config.yaml
norm: "rmsnorm"
bias: "none"
init_std_o: 0.0102
init_std_down: 0.0102
beta1: 0.95
beta2: 0.95
lr_head: 0.0116
decay_fraction: 0.881
doc_mask: true
Each number is 128 + 24 x the weight over its row's rms, rounded and kept within 0 to 255. Layers, rows and columns count from 0. Numbers have three digits each. The size before them is the row's rms in percent of the matrix's.

# down: layer 6 MLP down (transposed), 512x128, rms 0.188, rows 97-196, columns 64-127
# up: layer 6 MLP up, 512x128, rms 0.189, rows 98-197, columns 64-127
down97 097:136136132144112112142071135138126107125139138139114135125145149111111152144102098162100086180120138135087086110144149091088108116098136092134112114156146106173094132123102136085167126095188141
up98 095:155081155128144147150139116125138156155124136140135129141155084121108125100116089151141127181074095110133137163113093132136113139124114106139093100103117139115149140125106134108117067145144126
down98 082:139129113129148127130084097127128116132147143100097120174173129174160110125141143163138157107127145140135125107148159137067083132149146102172184155153118144176090100110124136156125146138075134
up99 109:146120152186102157098072093162107098135125127148098092098175147104135063146141109131130124119125095137126137145148123115081148103100099098130117141110117116088110146155128157079148167133132112
down99 096:127128117094130116130137091113132120109159089124131116118140096105111143119150169173187145084102146134151134106144160146145107162138135126064128101112119151134121115101151142103104125193150133
up100 086:128137090124162112100093129154124156128122136127116111127132091134169110107138138118066123128104148115156151119150098094130108123134159139133158194103091079178093088123147095110112089134093094
down100 091:164122163130134115113117123128135100121131098177114133143112126138115142104133140122173146168144119132131148088077126129169134163118111111133130117177100130113134154067112121094115143094146129
up101 073:133129060116134110126116116169149124154148114124138145140135149094079124120132147124124113154131137142168157136162067140129133071116123088175070105114138168088131129149124109129157112120095133
down101 073:079143160142105166108147129140115117087141135132135146148124127137161140166120152118118138122143133115077118102141141143123138149145111166171127142142132080139102125112126111150113136156135120
up102 102:151097087120102130135111128111120157162162131136138140151160131129118105181107125143110109145108156122115128152141126099112092134132136125139149155148125106137131142102140123123107140118124130
down102 098:132134128140137088109134125141169115096073111126116106126077097126122092179156085111135145150136135135100066142110110099161150105133139080146106118134094093091150105110124145130122096165136132
up103 109:123112105127122103178125091124097165145127092095118133121137140111123119113096155099144122142145135156093150160162104092149142145082119121119183128167083136150164157158111135123124174142099113
down103 107:105103092130076121116107104098152129142162124161157146179106090123112142118126129143126117112163167100097129111105112111141139124106152130108151166153081137130133092163110167137158107120108125
up104 095:134153073143147112127100117177106110151131118145157123090125119134183123131186131134101117114124112117120148128084103153094120103145093114136106138071114075135129112143151122123120143169120121
down104 100:122168144138070094162132114146136088126145087115151150157153156129124131157141115132138127117106120124133104135145119134120126143079111160096103135162126157082159156106177134138142097171172149
up105 101:140161128152167143123138106138147147110127160150117112097126150139145135091115103119137150165113099107109151122109099106093163116125093083125117123119128108096131116082113112101166111181073144
down105 114:155145120123110109131101090157086130163094100148154141100097138130128110155154098087175106115138119160116134120135130166130169116104156091148094163047134127127149171108133128134127116167130124
up106 097:125121104119116170182125081121158130110093126149155163149092121141134112153161130156140160142154127099152121107129163094110133155142085154139126108109105134122090130181105118134163148116137182
down106 097:143081103162113127095112146155134116150107095147117099143148120121122134139176117124159165152138166150112152132185179165159109109147100116132166100120097100134154106138110141137162133110130139
up107 099:130143141142097108133122129101149097135134089093135135110132140175082105159109125169111129073184116135163121132095128127097127130136133125121078093129119148118145116125147173117147107144119134
down107 099:116152158105160105111118104152111116127145101158148133141146115070133106096135140113114136102156143108117163097113085105134137129133127116152123138119117097108105126114174109150113145098150164
up108 097:083163134162155098144111112124093109124130145114101083143154137147104102078121171158128092138157153111134137116091098147092147133140108118156108141133132130120096114161104154133126125123129125
down108 091:160075137084117119134108143149134173158162119137154135104125132112112174125162090131122123113113147093092106154139163117139099107102153081165152141118163102157143140154147104110136147147119129
up109 099:163154113139105123156148140092123124142107132161128105145115164120110137116154127134166150131143120170162113118133077144088143100124119133152137162146145124163089120132164128118128116130151163
down109 106:124080133117132170120095135137129157097153129133167135114126078158134129148114130124105115125142123093128133111134091127123105122126131094065164066147106123106122130117138131139111099100099111
up110 109:128094132116105090100140119091093135140110111101118138112143134129075155157126144136089134166106142135137150143175127138123122132111115109141110129133101141109158177150138104134157149102151093
down110 101:126115136159134172136153115125121106134098157053154138112127144122153126125112123129068106166151141085106112179121135126118148151108145138058118116168152113125168111147129133132084118138140105
up111 104:137110134112111107144109156082169138160151159128130107098103162144156130134135156107116106120114129085155142101108120183137140078144147098127122110182141105131118134149091108140144117146136152
down111 086:086146073087140148160125099118109144108150136159108088139135150132091151076140080127089156124121156171117119154123122155096143159171091130192138105137136102135148128135151126113129108125155101
up112 091:146094115154147101135092137117129142147098141082168127137148141117102134137145146160137123064124127093128141128107119170147149156107168064110143136142162162141093114136112117135147136174117143
down112 100:164098131121115150147121130130087081099178120140152143117090101113136097087138108058132110123150142139148154080101158123140116151103114093124059068112133111156143120123118106162134114087108129
up113 093:149128167125133096113108125146122130155148139126120133124104102124133127136103133170091135164139149111118113146156090129137127150134112090120157137104050120066138153126081136145114155108123092
down113 100:144093120130125172098135139122150152103142130118134133120179126142134136132114126129122119126140132129130092143066128073163140119191149092134124109103141143087098154137139108139150157124124118
up114 096:072146087143145089187137173118103121142103124131094164120137138128132096103118131131091162177132099122132142108111144084144089114116145127136121131141130121159173123117104132110142107138154135
down114 102:158131145125108150101167073119095121112187104108141135157147104191169130116115115146188130114112113109128157100114147121114109123139102172159098169125104088091158104133122127119131122164121131
up115 093:127114099167125132089126158106103112136138069120148163123109078114120100073124143149100092102155109160172096127097147144130161107123103090121184067143143136104126080153096149137145151126097109
down115 092:132153135087141146146122129087160179130131147147122111109124143131149153160146154100151115173107129114135183097167160100137119141170152149108128135115125134050126132126145110123124131119094172
up116 102:148155110116141117121142133131112105158170138134135131139121114088151121121138110133143095128166132153169116140124110122113131147165132155122105127164080135122121169148163117178139142100172114
down116 103:151134103136113109142159143150115124119173113137126144135103143128127130135148131118136155132141143116113089104146141150125168152116149085112129138103145157141120157177145075123098094104113139
up117 096:126117145135164141141118150106129113152123180156129101166104113132134159127099121144113133169101112086119116132127135141075153151089087122105104169134098135114153111104140141163111134135144155
down117 100:172130114122114132143134117117109137068142159141139124123119136151130133183104131161167118133156082110109104147148153101152117133180107133191083144149154157152137144117108122121132152153092155
up118 099:149141105141133106123120139126126147151100134116123120086117113156144126038134144144112138118142184117145076119104140117113133152137096128112072166132136138141147170149111089119131108126092129
down118 095:103110143149151128143107101153174155136108136136113148131151079120086123165137141113086138142130094147111152149106124138076197119142125150139162099130146109142094141132151150150115131133116153
up119 101:133102133126162167143132079123095127144106134111124079113177138086156129133159184116091097114126149145120141156122153093095092110149119096129125115144135123111152131162115169123130111106076118
down119 095:089153156110158104130087180094148125147164160074104142166107094156132130104091162146118150086132129123108114146123180105128156142098149130088119112157124160144144129152149140156141089153163111
up120 084:137117104143150104125122134162160165144158171083128133143172176133098089115130095124139154115126133117146144152132180156107114105123143142069178115114128133118144116145123138088131166080109130
down120 099:121132147132108119133146123147113137120125133138145087114117155172147131122105146114073128139128160115134146117076098147101131131128129128149078086107144158145097144106124098171113155153140095
up121 095:094112159126132105156155154098153102139109118091131146128143159148117098119126128146127141137158123123133122169119123126111087147166109148138143077133130104096134125153157141117121174168146134
down121 095:125140139090100139133108113130179157108133097128131135133135124108138147147152150106129094104113099131112144140146125172160143101115134141125138146103170162133073154137085135126134125147116131
up122 108:119097172130134118145117126094165143130133098135144105130102127126095146181122198147099157129124065141128144143121137106112143134122136135118124141168134124111141143112159152143140118131120111
down122 106:146140154119126126166146152143124163131122134130077098117111110136134118143102106151171151127109130112136133106129154106117147123092098118086151128155109171154172151154132167114128100077160150
up123 100:123085152125148106159121081134115172101140130138117140181116155153115129137092122107126113127103149147145136079121108104080121091117132137132144137102159084088160120184112124124146147153111094
down123 087:148104090117143137156137141144073097101107074080147119074146092149134112118145123110145115126118130120127116145112096179175106109159099131194112120115094146143132110119117147132141115126149132
up124 099:149159077134140110112146130097154143083115116133164107092098083156164146130112110137126123141082147136119107110137130092077117102125141108108116127161131124124109092131117121152102131137137103
down124 108:122114130121157120144135138111105117133169125124115153093132118139135139138138159150113066134134159102096122181114112110133159132140180131059149121120110115133126143093127133100114146097126143
up125 126:119163102097156135099129134116155172079079161131155066121135132125117123126134152112100145133125103166110097150142116104093154113130101144141125135148118138069116124152135115135145115168137114
down125 148:124138068116118167119133131132148176095098129178132073145128134149115122086125126084138145169155103158105122122155137107096095144164124205155105122136149154082144082114127124129110137165123082
up126 097:144146112153146123135185155146139144134142133144097101163110147139125107142127106139125134149164119131148183125078110099089100112112139118098116124165146154109117120158150159139108142117123143
down126 106:092147134126133177141136162117090143103148125108140175097126118110128146116124159107127090106106087122170106130150156098145150144123166128104100117083120159150170125125115081144052151135172139
up127 113:158133104115133097127105093117138107106107134113118153102097140113103094152132150128114144139098151182149129162108114135106108100154091136176134158148152131151148129140110109139140124146131122
down127 088:147104113152094102129156137146118149124130127123156165104136096119126090159120161118160118162130136125145135125122121096132122087119124100255127141080113148111108143072111111076147114133147089
up128 109:140135119148154127128109157119144146144103160103121128102140101110146129126157107136109083148112116170106139119100135118171133111134162155114151077103134134094111144154150113134149133156150171
down128 093:142135084110120175118161163165139093142114080114116163103125112154077132125126125124149110124136122117098091120125166135156171061117125101171146151117136120138154082148134111131138144128112117
up129 104:103119143155111141130119145124099116168099102106137146138081144138115113156142125160105103126161133142142153091154113117146128130106177134121123120133149122083192093146080160141177107121145099
down129 106:113174128129124134111121104196101142139149101167097193147138138161076149102136191112161120166079093117145114139125137085126134104108132123140154149147128131144129112124137147116124127161125095
up130 112:120133128134121148132152110095153166115164152113105125129108142177163119145125140166079110096083099130074111103138173115141157094179111112123107126135137123110126139085135133084143127133100166
down130 100:118148104105117128117100165151104093126096122106143128112147100099118139145152138105110139161148178127145143139142125128176103120146124094152142104116124108136126127141140116136129116116087097
up131 109:126142156137112130163174160111165112103148097116131128117131135127135117115108119120098062144120145113096117069168126133112126103103131130092148170146125094124174129109152153138135182149096149
down131 109:184094119138114089114121151124121124122100171140127142155134112162102110143140164120138153148136145143093142137110143138149164100087138119167128173107100139160076170139126126132132137128116142
up132 098:120117100156183149133114078115147108183140115142162155136117123128164170131141118142125154127137125117163167150108119151130122083158143101109140076126163114181134136141163138129161126130095126
down132 096:119074132133163145112100142110105132103122136129155130131113124115086089104140126165178102142137072181111131112121112133162157114102129142157136138114128141125143129144139182113105106149125135
up133 103:128125090119162109156144115084142130156125146123160170112106099170106155076132133158125121107097122129133106120125150052108120107188143121113145147128124122135138087105091130103148125117092107
down133 112:114127141163125103132120160152166143099143133101151090106122140114140141160067123151099147162123140167146176091156088106192170175128119171124089126089154162117157097112157132110123129139133142
up134 126:161079124149128159105162169140151182128116114138123106152138147120154137132125145141103144118104099140185090107081149130133137124152142135100141093145106139129107084157107148110149125141091114
down134 118:151134135062145094165126085109162075139117157124146124085100112110105137111153125131138153115111146114107156111105077144131121130108123084199163189116101108137139136125106098164129148146108155
up135 095:172116127112095101148115126117161134133125123134143167082160119106133099096054130123187144099124129101131103149089082101121117128124122089102150096119149159159119110129143151138131103117151122
down135 105:105135143170125141152130116134163157146169129099107090154122179125163123126114136118105126159119124158102125076176144112112121111114137165086119168134112114155146135119138106123171160139183127
up136 108:096109155140151156125154122137132136126170092155126053122134097138100099102170099095080158146131164123137137134118111130119129125117123157122156172151111140186152128131137149117122168155103081
down136 089:163116172157110115142095119110095116133117146143157138115096152115164192124110175113142125095126112134107145129106081153139136123191144107172128123092172116118132106143092134136131122144121192
up137 096:117141123147143137134101162184136108131136160114143126120139122098115156102137067096084085113094087114117129105149127101102090155107146096126147107087135130123129092145091116075169184117124140
down137 091:149103156133140093144128146084145191075128102138117116129101177156105160118125167121151100150193144135141124115128120145135133124119144140159090080150128095108132180103157151149113101120150091
up138 101:087120120170129189168118130174160151095168121136092127145157129157146143158156159106157130163122128100114094086158109124106167118131125156127128142139104112148124067149122138136130105119120055
down138 108:132093117168140130162139153093137145142115106149148151147125126114128087168105095148114126118119146138124152158137083102196113129111105163155129103082093149084131127121145098124123165084138136
up139 106:107135115141161106076128161111165161151092107095132116093174109142114187130154131166127123139154098122152166134131129151161140122129114155101107168132126120117141107098147120144155078117135148
down139 109:165111154135117137145168137138096153152122148138159143148112125151122081179119128100147120138089113108081108133115109081130125130110133156136082087102098145141117128181115126138129149088119135
up140 108:140095183117118086130125116108127152109111126115094149114139097120106106143133113139165099142103122115138065157154105111142091087133117130138093147159171100113146136132118161116144122122172121
down140 106:113183116100177090099121155108100121120125108142087097137120118138133093148157106138143099121144117123122142147146161150108164132089063101096167125095076116107136125147084083095127137118133135
up141 114:136092101085128143126131134112136155121110122124145151110126110087102119113127115128090154194147125142091103074136147113095147086115105109112149134161132130096137121115149129155127165159121148
down141 100:131142141102147126093107121129151155128106126138093092072164126141132140100098114162136083104129114136137104128144148132166190134146128127217110146052124139112119115100157142136152150122121121
up142 095:108093104153161092147162166120136120116112141160140130106116119137128130152132146138124106110114125125147133083122113093111104125154118156089117091115175107089124095155137099143114095099166114
down142 097:136155098112116125173102123127093132107074108135094146120145148150126124143122158114171175114069108139138087126149116128145166157106074117097139123139108136114106160143112139123119097111157090
up143 096:161122172129086127124106131128173127157144120056087144081133099121132109165133123104109144137129104098105154172131143120097143129167165111124149093118155122123130172111152137097119128134130158
down143 097:070134151099120147130125148123116095108145105154106127108149166102147150106141116140117118113114128115105077128156131162132096163110116126156130152154090121081130137140087159119088172125062138
up144 083:115145131132128113160130157122084141164129146115112103093100131110127138084185132131175134114117126169084133138077104116140119127129143102148134111105148128113131132150129118129141162148152131
down144 082:135121134129113117104129125126137115098128095190120115160143107129164138132085113166141078154158151108103133111119123175122133130129127129134111155120071135169151161121145163130108119130111140
up145 101:138120146133178176134163119099186166150155157132144076106099103107107123135123100105124142128152166140142142115131098145155114136157095164155104114110126129133136093161138125121143150105086190
down145 110:176102151136154094150130097167102110146138108105090135131104117126124067138116105118124154125099130150102160087058104121123105135100141184138152133158126147127097156080121154145127134126149088
up146 110:118112150122171126145168151085130120177120135084115185124093128098117142101140144153082133155118102179111137149124095105103111169122112172110088141115154132099119148140129123091145091119097132
down146 106:118121125180124131127157081134132155133116101134158137143151116170142125133091114111140085099105121124154104152138115116107152101127119111114134124100156130131187132112140131158095115149175122
up147 099:132129142102164104131121083163174114142079106144119144142164130116136112135134119127139118147138110116140107168125090167072121121143100117140111122158148113091158108134136100124130115145122121
down147 104:131081122152125106118161184097104158147124143176153104149112135145101115103140162139123086103149108090141140107151155096124124110120116170132154168130113159130132145148114167110118144112135148
up148 098:136157166067105095147118126147121131186099144166125169101121116166140164121139099122128134146119129180119112131114121115111132111105129156086087122118164124131154164112137152110118117148154149
down148 092:163120130126134115116156125093141077119130104119102146173139126103110102137121114157039137084157132113096129152120106150171134121113099141163133139123123105115110090153119118151142132124095104
up149 097:096119130113134139148084108147179136132105157098130132147141184166123100135133105155127123151119119128103130124078107100110149161117146095135135117185119139132153100198119154147128109133151128
down149 098:159112085130161120123164137118168079131120115161107129096121125096129139124109115123110130146121150110186108157124123117110115101106146120172105146131126104125120137066106140138116065130104073
up150 101:125123130119134108121098158125157157097150189164159148103138150121085140121125140125134134087114124170110120135116076140138128135125115102112117061090094130125109169131186128105108116123087112
down150 105:132134144098118160134105113136134100117107085123079095139171150134159123135151113155105107108165159114114102127152099169113136100110106162100157147150180099147067131146110149151106126146167089
up151 093:147136125128163105174113177123148139130133138116108115138137139136153120172109142126153110100135137097130139154114121159149152067144100139110134143112135146100138116118071127140133161102113135
down151 097:122097142116075145118100098118165112153126126173131116124136133098112098124141115108124132131118140129107140095134116131109121167069095102145081132172070106150116088161139129152106101154137119
up152 096:132125104108123098098130141079135135156159145146135108134115143141111142124141130101118151141106103160168127141133173114099122071108143132143152097140116132143128106190124125127114129138122150
down152 105:119151108175151114186148139177136115156129106113153151122078090161125119130089094119192103103143095118095142135103144121128120144100139118120114120117128147081106133119115108118167166116154153
up153 108:118154116142103112115147153075154159125172115143140135116172098155151158085112095090109109169137129148136117151141131083107108126122189111088104121176173120096156088131146136120117115130114160
down153 102:095129139163130067142086087164154162108107096107108170129136114121126154153146131130138113098125080115153150127155100122120149093116097133118118128129142125133181123144096131116151115153139121
up154 104:131068124097137136111124112168147121142119118113119083083147132138124145147126133132123124100164128135174125128134094095106110116141137123114150198137098165123180131129091104106075103142127132
down154 106:128095138131110115157120118089146151117134155108117119157135164118126163141119145130116134160142102157130152159132112197076140148143149143173147096130103132149070137133151127090158136175122092
up155 097:113153124120115096140140143153118128101095165121144089102135146158157103098165119108091114135116116153111152131095098122109158117127136149118149171162150138145098109148083144119152132150143095
down155 095:105133120112151121112151120093157137090136163162109082065140119137107117116101131133177151132165126140111136111142184111151091113158114140143096089067146127122118160125105108135101085119122119
up156 092:171100125125147105137132143119161151205102163145087164137112127121119106130138151158113120159113118146165099138155119158116138147124139081098122148141134143121150152112124126110101121169145124
down156 100:119118110143133133124122119127058127102141134153090138166187127141085124077137138160168120092117133097141132135102127125099140114129128106138136102148165114122137113147123126114118125107114060
up157 099:125124194097114115138089096115165158167149108126095141086137126126142159076129104161136161106132087123087119175124101166112130135132125170111151179189182096153114131132124168078140146131141111
down157 096:116096098147145168098135109105143140160117126112124115146089093136122146141138159110118129165147099117128113092127204133128108116166118108139135120116146162129128110130120134101092134128165145
up158 086:149109110105081128068163096069122138113144152127158128145163159147111107125157135141142159126149136174164121154161123154130144089149140134172113119101147144134141107122095127174128134115155122
down158 083:100149139133173120160116159188140108153063122137106121143107098106133158170112120113126104135158125142128141131112138120124109133109091121132098155146142120126150175145144120109093116151129134
up159 100:124181095124109094103140078103110128137144112154131092165127113171120096129139145094117180126164126156149101115147150126075119135110097100141132143136131140128146052133122111091094114134164132
down159 087:140114148141135164139066141131145125129168160096119154123127143098107115131119129197097120129137142099152151133147145126150146112109110116167133130178134161135115175125140122160163201118109122
up160 107:072126124106133092187168112155148122125171143129113105101115124154149140125167134110088143163161181111138130126139122143144129122085139124096091144124157123124162102122086153138151134141114105
down160 109:162137176101101156113108131119136135116122144135139146152099176110109153153090096144113150118111119157141148134115152117124111185114106139162132112142117149079149148136094067136089149085134135
up161 118:150133134115131114101113115106096173149144171110113096093068118145151084102104104141152127118151145120102124160134126127114181155117119077102101130143121127136167148113163170168146139103127127
down161 122:104150115129112120111106113126120116118111132124116143123160114081125136118151122119118106124155118139161083147149204132098111131173162108110112100110129154175142158126115146083141119122129115
up162 098:116128121125136133103118126133124152115128126111109125140152156102109126116156134131122136157195150174120121096122131132146136147077131128105105112114084123141108140091149127167139194125156110
down162 100:130114147134107125116138107091081139116112096112115147178115147139098116168156093130107142133226137132147105108151151121138152111121131149132117115121106144163152103115152115174132138122123143
up163 089:109146115146105104101195146163140117194120121106142083187126103149134131091130124141109123086110119127133090142136168146127133153129095095087125102130161140171119150122124130136125110157120151
down163 093:128115159122188146151146088098165128127140118120099121129124122119108119106081117118184138204143122158105133140157144150127150134121141146156110120107142111131094145100096132116127117124109100
up164 095:083105114151146123154127148109148141116120137110105173083113181173108099132110121101135101136136114143132140108152115102106105173089131120117095133150130108132156142113076155147158144145094109
down164 093:112089147101084146116129109147107099151144098122115128121120076101109137178144136125125126121114095143167128149095113194147149084122114124077161173155129156142089126103156120099145141126128115
up165 108:155129130096142110142121134139084101141139173134135133126125055128114108133125126118111125132118128137070142142142107109132102136108120164114122116117184151129185143173168142145140098154126165
down165 104:127121098177153136156140119116114109137105084108117092149115125152164097114140164152138125113086176135166156137106113091112127156116165080154176130137121128145141147096107164108131108144172111
up166 091:131111097148135157103122153174127099176076116105116102146117145130132134135141126105135110146100152137126123149145132100146135118120147117117124136064140099098104113141116090110089134125154146
down166 096:095166141107140102084113107148144118100119129110135148124131093136106140122148125146141153167141118124082174117134158119156117174146135107109133118178170112110172178139165107148125133143135142
up167 094:122139107177145136102118124115106141109111092105144147167105116100130138145175135107110149116174152137110155159163078138090097160123150125137140138091108110177150076124159075115108151145133115
down167 095:155103105119099158149149154149156103102109142126134144107141091110107114116062157122156136124130121138157119128161131145137142077089102124139144106130107112137149154104088141114154127092126111
up168 102:144148123118159091165096124112152130111151108119140136130156183172121170122134091134078078150134158154096139121139140121139071123143141096123084108124150091147105136160155137147164139137155113
down168 108:146115120152097158118134108151122127104140128161129137084143134117141142104117073123146123108155158133153108129104156101143126116127169137105150137179082150133116091120141111125118115095146143
up169 101:091133148163102123116106152114166147111151157159107117135119108154084150116105164151121106134084142138134136129181128107109131098147134105117125152153158095121162155090132181134159105098110143
down169 103:126136104089116102133101065114132105128107084152142130137095127136131140106137085130156145159130122137114093080134122120132093127142099133132159121134127114075147099135113080109155136140167146
up170 088:179072143131115107130118155118171155161158154128148121137133134160118120143086087124131153127085126170115123112133104161138092104105150133092120142124111136120144165157167128105095105152152194
down170 094:127159158134120152098146123119104132133104123139131125100149131101187175126138172112133098134160133090107126114090169106072110117089144120107134152138128127138098115145149137138166141103116135
up171 096:177144122127102160121112123147115165144115107155121148089093113075120160164173114143114090135121113158139117117136135152131093148144151122070139187144148088140132138080124087085105131139127150
down171 106:149119137157151126120110129127143120124158159138137122150121145111140099136123112152133105115138161147164135135155121075141144153127139143142156100131104087112130103166103131127152149143133186
up172 094:108092185138104151118082128155150108145146131122086171120138099156102119131122144148124156146136099145170130109091122174122130150133128098094125100080124115130151121127136148124111162140191118
down172 091:144139085146149159132149171081142139103118154150159155155160160130123123120133176128134164149145125109109114170117094135080122102139132108126146114194153153125093144127132127124144080112113109
up173 099:108114102144100130168152129075128134124078068151147105103110107105116099113128137117164131160093140123121082119130132134082131105125135120140118162147135132149140147131147119167174104095180165
down173 092:106127130137138106095089129157082127126170173121157148137137133157103143101126110181131130088132116132173188114129131134173123131144123170157151115110142120091118083146159152120083117106131109
up174 087:142121106110131097113173099112129102125074099105135154143105171131109190145159106140089152130118154118130113166118108122170118111145154166123124103127143122135153092126116117106135124157108166
down174 085:083084118122080127125094118153082149131166131132080110169095148110103152125125090158130130141140085124107154120130159150104119121134138131138154131164103122108128099179139142146122097163101108
up175 091:120140087163138096141131114135146129169160133161122136085119064170083099089131113121122119150111151135111150141147124113135130091140127142103155110189171135135140146106142110120106154130124113
down175 096:126121164157139168112115118148118119106085137118130112077171195152128127128127146136146142128135130138136130134130087140124151137115151143134174117120161140127134109141143177140126118146131138
up176 098:107136133088134168100141145098129167131098122145122115109116156167136130134124123077141102156109075090108118118157147157092114103141143097101134120112134146159162135125112119074118104180123145
down176 093:142123131120135082132095119122094118147111114167142134165083139112159124118139116163152182156096126176146103086129117093133150121095123129146153151125133129133136126140114131145153137112128147
up177 100:111124097126156097134121098145145139139151092137110131133135155147146098161142155172082135145145109129165094140113132152122122105176139120142119125136153173085122124122079123161108114103143129
down177 107:110104130128123166151172144118131122111127123168143144110117156091152178150096133065128156175151117098126150134157108145112127121147119153128115110149142145133110134152178142140111168106149129
up178 095:110123105100134126160164142119151176141143116132100120145165167120116108147116137117113119109152141158126122172135140143132143097145113158149120138136170147090111104130136137144142063099149199
down178 088:123163130146110135129141133118166118110117127112158151125098129136088113085123106101145143140133141100172110107146121130117109156144115099165144119145130140103148149097114179110152130110123102
up179 094:132105102133137093085090128153079147138101115171111125090061105103135116147133116146090130184140159137163120156129148141121118097128128152109158133127153077118103144117158145103150106126128111
down179 097:110112150161163081134148147125131132112112160146141144143088147136137099135129159135139142097167125119125114163105118127144083171109148110120131131121097185130122168107110128142157132112200144
up180 096:169153149149156140127104141143125114127130132153141144130140141112127133166156144162119111151109139109122164145138124132134136137099115118109162094159109113144128123129129061165136111177111158
down180 099:121114139086144145088113111150152135147153108097133113184168111201111173084119147106151136123144111151123151108126144102141075135087101127137133116110140129122136105131132186128123118086157129
up181 095:149153143104102195077126125149118134114127117142132122097119129095091119090145100137145128081111104117107131106130152123107125119128117096094136102114108129121106122160069128100128095128104127
down181 099:141140161123131113093113139124134096122112109132072151094106164085110125161132169143118147118113128154141149111111071141133139137125113151112113135122107120151114107087140132088131130155136147
up182 100:120118149136093101135159125131093156129125131151132125088118125137151117128139113107121090103129104181121094146116120124153126177126140136132095095133138126142142151156097159145158128131177157
down182 095:111135124132127145134119137138154162099123087109135120098157116138138139133107121130116185096171121107103109122105123166145139095096091156105128144106161118107111112148134106116101109124107131
up183 092:122069141126144126106118105119158140122130155117132137128081143117103127105165118129096136152148159141125138129099134096129133125152127138096112092182133114114165142127116165134134112151124163
down183 096:124147126146138082106155132091123122098139076157145150114171103142110140140148142151134134133113104171113100133120114156144089175107152118115096129065139144141120129077156084145088136134145119
up184 106:128107106182123140097107070135124123132113113110165111141161148127112102170140134158112177136154130129145102116130107168114144134113105131118135162094110089161080148157135123147112163148130144
down184 095:154112146126124092130135155135097142130130091137094118127137087183133171068144109118132092126146113113132153146147095109187091092147094132171138107143141122131106084140081127090100107135125148
up185 099:113110091141154097196123140114117131110115133138171120129119111139146080111104158121121132115138147111137124143105107146102110115127126106122130110115136156068150118145132150129148146163136138
down185 111:147093192130139148151157154139145109151142101125111107135163104126092165089175141120139118149146107124131089147131130144153125133152137106117160125100122106116116160153191116088151187100165111
up186 096:131118133157112089142107123134097130165114092081131144162085146105116137141095147176118116095121136086173126123098144120183089087105118134122118115135106103129113128142120099135146107107148114
down186 105:138121101082158113137125144132145125094101126154108104080094137111131139130142146124126167181132166138125120110160109144068141166120109128079114139131133119114132147120192111132134133158146167
up187 109:121091137135138170138137141109140144134150203092173115125187089126117109116141129091141132125126113152151116171147126134112121138129107098137135123181147126174091164144134116128147156139101095
down187 077:101150113116117128116139165181126122139131089130126107126141141142137125124165137155090141100121114103121142146121141152160141115114085122108175117157121126093148117128160129152113117153129167
up188 107:072135160151105114165088127142134167078115135138152123051128134136150102121089148149118140123139139139093093152183134143085130117114133147109117159130130083072140165128136100128128129137091128
down188 103:126089124117134130173090144115152103076170164130108141151118109106101068149137106090137157135079085132132095101087104202124114084151140131160132091129105122178128119116125104120138146160087117
up189 091:152103184121135148116075133085125143121099118093130127132119079120131115136161136066164148129116060106123165141126125102141157155119104128146179154126134139144160136135104139153126113171139126
down189 099:133141100132153101144175101133115126105135132099155131134120155086133167127129138133055129122137154134149094152143161141138136166116138151114136118095111154104133174113130130139109120131136110
up190 098:107098129108194145118150164137145112134156131107135154116126158127117120133148092081125093150116111147145108130097169101114124112148109146112151110115166113127074125124111187097087117130115129
down190 103:157106119138119112119134166143119147132110133136103145118115141112103160169053183120138136157097119126146117146118158172141121151119167102206128143155121133125157105138096092163156108111118119
up191 096:111179154134131085113128116122154111103105114125120150124138104118109132075138114132144102091145141173114141145114100129133198114096143091093182144148126140149137153157117139159113113097145124
down191 086:122129115149174133113095122117095170176085176144117089139153126119152119139146128123119132156163133115158114129112174082113135143119126166119120108119111110102115120143074161131120134136117147
up192 095:119117153109145101134119130129149130140144112099112125090049110085120124129151159118108154095123118121103105146113088126129179148167121100127149133122104149113150136122141159119166132131131119
down192 091:152118169135143107138179116139135122116117122149129146142129101165166115097169120149185115099142096110135127166086161134121116081099122141175106137113157139146107154113134114144128140156093166
up193 100:129145089120142138109117100071106174135098108127083103113111124127108107131130124101138137105140163142185095131132141148149138098099116125140185089108125132111074098144138168137115110130093119
down193 094:089149161161127129089160096152182126118140102108112143113161195111151120108109133148117127097147110147082122147133112125130130105113173104170121130135143102130094122085182137099149141142110107
up194 104:141161102156172124149113145131124132160105104181137097115135112121200121113099192115127136111119150132123140114132144133145105139116146096131139149075130090153158191146136144082153080099108093
down194 090:090099164130096090100108095068138121138122117061122158163083120122101127102133094115086133167145136138144129165146193082150164129109136109148127125164086096115135131104177135165162140124129122
up195 121:141109112171130118126129108138106152117090157136157135123163150137124132140083128086143121129123079150152114135131127114141087101196137098096099157103136145074130173136123106126137100168149101
down195 121:116168151136142102165131094085121143119127157137137124149095102162161136137144102182132161109110150125119163097090132150116132171106156136139160091144142147161118179134139150156128146131085057
up196 099:093142082150114095114127169116154169135114078135102091145133125161176125130118159167129106154100217142086089130149151112118135114138134135124126135125105093122157107146118112142131121133131118
down196 102:135150151100172118146127090105097126118136146128115107096125134159154154107127137140142091102138135159164119108139124146105142129139133118216121156109142133130161132098179116117156189138129085
up197 106:110125099100125124120150123150167141135163132140096133122170120132112145115147057104130141121122133122098145146106162072102102126101107122074105106134181118108130177163099119082149146130119116